{
  "num_hidden_layers": 15,
  "tie_word_embeddings": false,
  "extras": ["capped logits"],
  "learning_rate": 0.00148,
  "lr_head": 0.00593,
  "max_grad_norm": 2.0
}
Each number is 500 + 25 x the weight over its row's rms, rounded and kept within 0 to 999. Layers, rows and columns count from 0. Numbers have three digits each. The size before them is the row's rms in percent of the matrix's.

# down: layer 8 MLP down (transposed), 1024x256, rms 0.0486, rows 331-341, columns 128-255
# up: layer 8 MLP up, 1024x256, rms 0.0636, rows 332-341, columns 128-255
down331 103:489477498540515485519504521500495483500503474478482465455495507562517507478529483459479519474488496528484468487500487495495516490496538508543468494523482511512474520525441472517535489493529477523555503491492479488553494482502490555509512530491471507551531504479457518486503533488428531536526522481506500510513531505517455518457483498472506475489518477514464507464533457499469506528517
up332 094:514520480507476522528475530480510494490486512527497485473469480545484494438486528473499485520482502491512528485508506485513508482503488515457479506510498456503499538491532492536499493517479464482498508496530526478526506564497492491498493492481554530478476472496464464520468501520494499504530485510528515502459453528498539524514506520535478502510465526474559425514496483455496532511537
down332 089:469561477442496515498571494523515495520513468534493430498513495475551532477450538485494530511475481496485507499491481502535508489519600491491510523503531534494472532471464477488459535503495496485507487497525477513516497486478486555495476523462468501524508515491521478528473491508501516476497488519491495483518507469485507528463505471523519474510487513489505505507521490499500525510507
up333 099:498524491483459473519501514471486523526491466529491500469541501463516511490484532470507464529483512512524494483474557549480501484516481477428482483473469472477470544473526496517478461502497515491524496520514513476483466499481516532557486492528491481488527495552530526522481492498475507496509509467460531523489495514510495508537456443489503488469507503512494525541446558502466552483486
down333 087:480521509534507522518544522489480529500476522440483459503446486519541500507484463486501530429468481529526487511476496506509501455536454506477489500454489490512507511494461460533485538493510504521475512465516529502502460526437465508460511504473499500523483525515500498517512469570492504491501531505497518475519536525547506506508495494481489492473506534517523443484517518512517470522508
up334 090:508519535473457498529484491488463511510500522522506513491541488504428529482506471467473471495538449490542514496542527469473462492488495522506517550457458545505531504491540500521510532465453498491483470489523487518470535510510503472512500451530476527497547499522527494514514534522487495543484461513529499504487531451507493485524516500517493484469495460425480477511489493504492539516532
down334 090:484534482548511531462538517499490473505472489539508498493486465475520521474467499476482516475465517553479476473502494489521498502528481515481498483466497528494475485488509510491489526539509505528514458480530521505468491546478472543510510509502525472461451491527557493498480495488442518520505543472451442451481463538527516523528491470476487472541493510480479490480517523510531502531478
up335 100:472484519483476480487546508513521504480494527507522534489491521466522478504479509479497518470509476461504447495514495503525466525549480562482447497497468507539501484519515438546508479518456490490532476507518489493493506485464524507505467508488519497480526508527497484536503510525514505481464496464529489538548508511481527484482486476497508502512532508484514506513470479521516470539582
down335 091:519520516519485513473446526501509501470530487524497476499516486512498514498481497545529469544510517501471539456458530518517476527485515497447550485540493472470453533508513505504518501474562532484492466451473499488483488461495555477517507490452508502520487474542485516514508500411523472502549468502501564538502501506504500522509517500471464514500470510514468492490544499468512491507447
up336 093:466518478478471483513474510492524507483525458496496497534534515467492455462469515491528492490499485523577501450492479502497511483502511560481511497537517505474501529528523556495496488512513491507527492482530514505544475446480470493542474461539546484527514487490467468519487481480514540516502510508508518469531466560476460481499512508550483473525514486548484475478487539477538508490511
down336 093:479513534520518513520498560486513484491467533481529493524524501526495524496499485502537506535512456488575546505485500495521505481527489488478469482506475491521505503502444479525525496474526510508512467481504516532501514486553511512474473509486556536532506567470540506491507491484484508501484419493521496541514496472511531518491542489483468501498475454505491493480481506499466535487520
up337 102:468513487494488526560491484496545515473495477526508502521515496508556473491501454522529492464536497530495484506465487498541485490520527532526523505506510530513477542541518469487515476513504519470529512471504508511529518499485474453533496490514463486515528495492483515504534538513514462512499473500494550490439515494501505491490491495508534485514438541499501491559475492439501555515505
down337 102:491525491494501510455494496478505513548547531480515521513501519509487538453481452507494482466524504496543476517536461481519478456469619500498469504520472492510485491502470488479515496541488476452493456479480512518489513487524519507510510516473415480516501475530510502475521535492492493456502535530476485473506524461462503497472480468549528469508449545490488514471516516542508483495537
up338 081:505499532515507489524474511453488509499530523500447474512532530498472447532483483478522524481544489496470470486497485481479469488477485527524479487481551453533459526510507485529505510517472549510513497438517474488511488550461464516502465489528494539478504514534489494495528538498517473466478493511511541519471489471483483468492527494488545472545469489520525468463524506507482482466521
down338 082:538502431518488476485477500494460546471513527506455484532482519508494517515517534473553537503537481499455524447463501490509518510466536494499497490551523494472498508479497514460501500529514503456516504567537498471533480526488533523480527475478502498506517469485487491452526520503502516514501471521480479500525497516499496511495450464460471519496512464484496503511472534498541469499507
up339 096:527474505505505499510508521502503482490526510527476506483477540508490484538471450531439498524518494488505464522554528506512521494512478536476506487482524497477463479504505492504517514539480489476508488515493519476522494502482467476492521506461533481504504536493506483478516538513517534484459502483499491477515551493512489502465468508487539466481558511490526475491452462516510468534512
down339 093:491529505502514511498529518502522523468512483514525520480511488508457525482504517514530502520476515469491474514513547525510520505497435496539463521514500475489447496469494482519492486510463521506548516491475468506480507525507490498487483505583519532460462492493543549521467525465531496502550462518495489525498549476510520478517504501529442504547438495499476503492521489500464504503491
up340 101:522464485516503499497442474492449503500480489466534508469478508495521462480521520495455450472471503488501501504504515438528487487540496541471549499512497506494491486516498445471506465494496506450526492490536466483503500485485502522509453514519496463491529522507470488532486481447517489512503488529501477516512476533469469514488526540464508446461520549484478541533477491453513481494544
down340 094:498525501515532450520521480471486466522455491531517569483521513485493513450556466510462491489528460514476490478484520524550530465545499462531515506518525527514513550476532500472502483507480489482512529504520493554502512480504483515530501489491519517518498474489467524498485450469528509504464535510539478497515506455509493494503472498505487461501512552471503521461533511527508514475453
up341 095:487528490455487476533522471534533469497466461519484493508484514497432503523492511514482535499493541494502482493505531489534511534507462533533513496462488479517496498484518499466506470522474497477540531510476483491496461498480529553520485504508505479495478510483467474509493499487533547464510519501509503506515494521527522482484514477503514492464471470493497479537469503503491494527449
down341 097:490492477488456467528499513521491516488452499566540516474482477484506519542514531482507424506514499510544492524519468488546536454518480475487517472512508462501489519474509511517455461452477485511487459503520500485532531535484492467498473499494501493524504492491480527473471486472501489515496468501514488458495512487485544534519511524522492491486519510473512486466476509499506486469519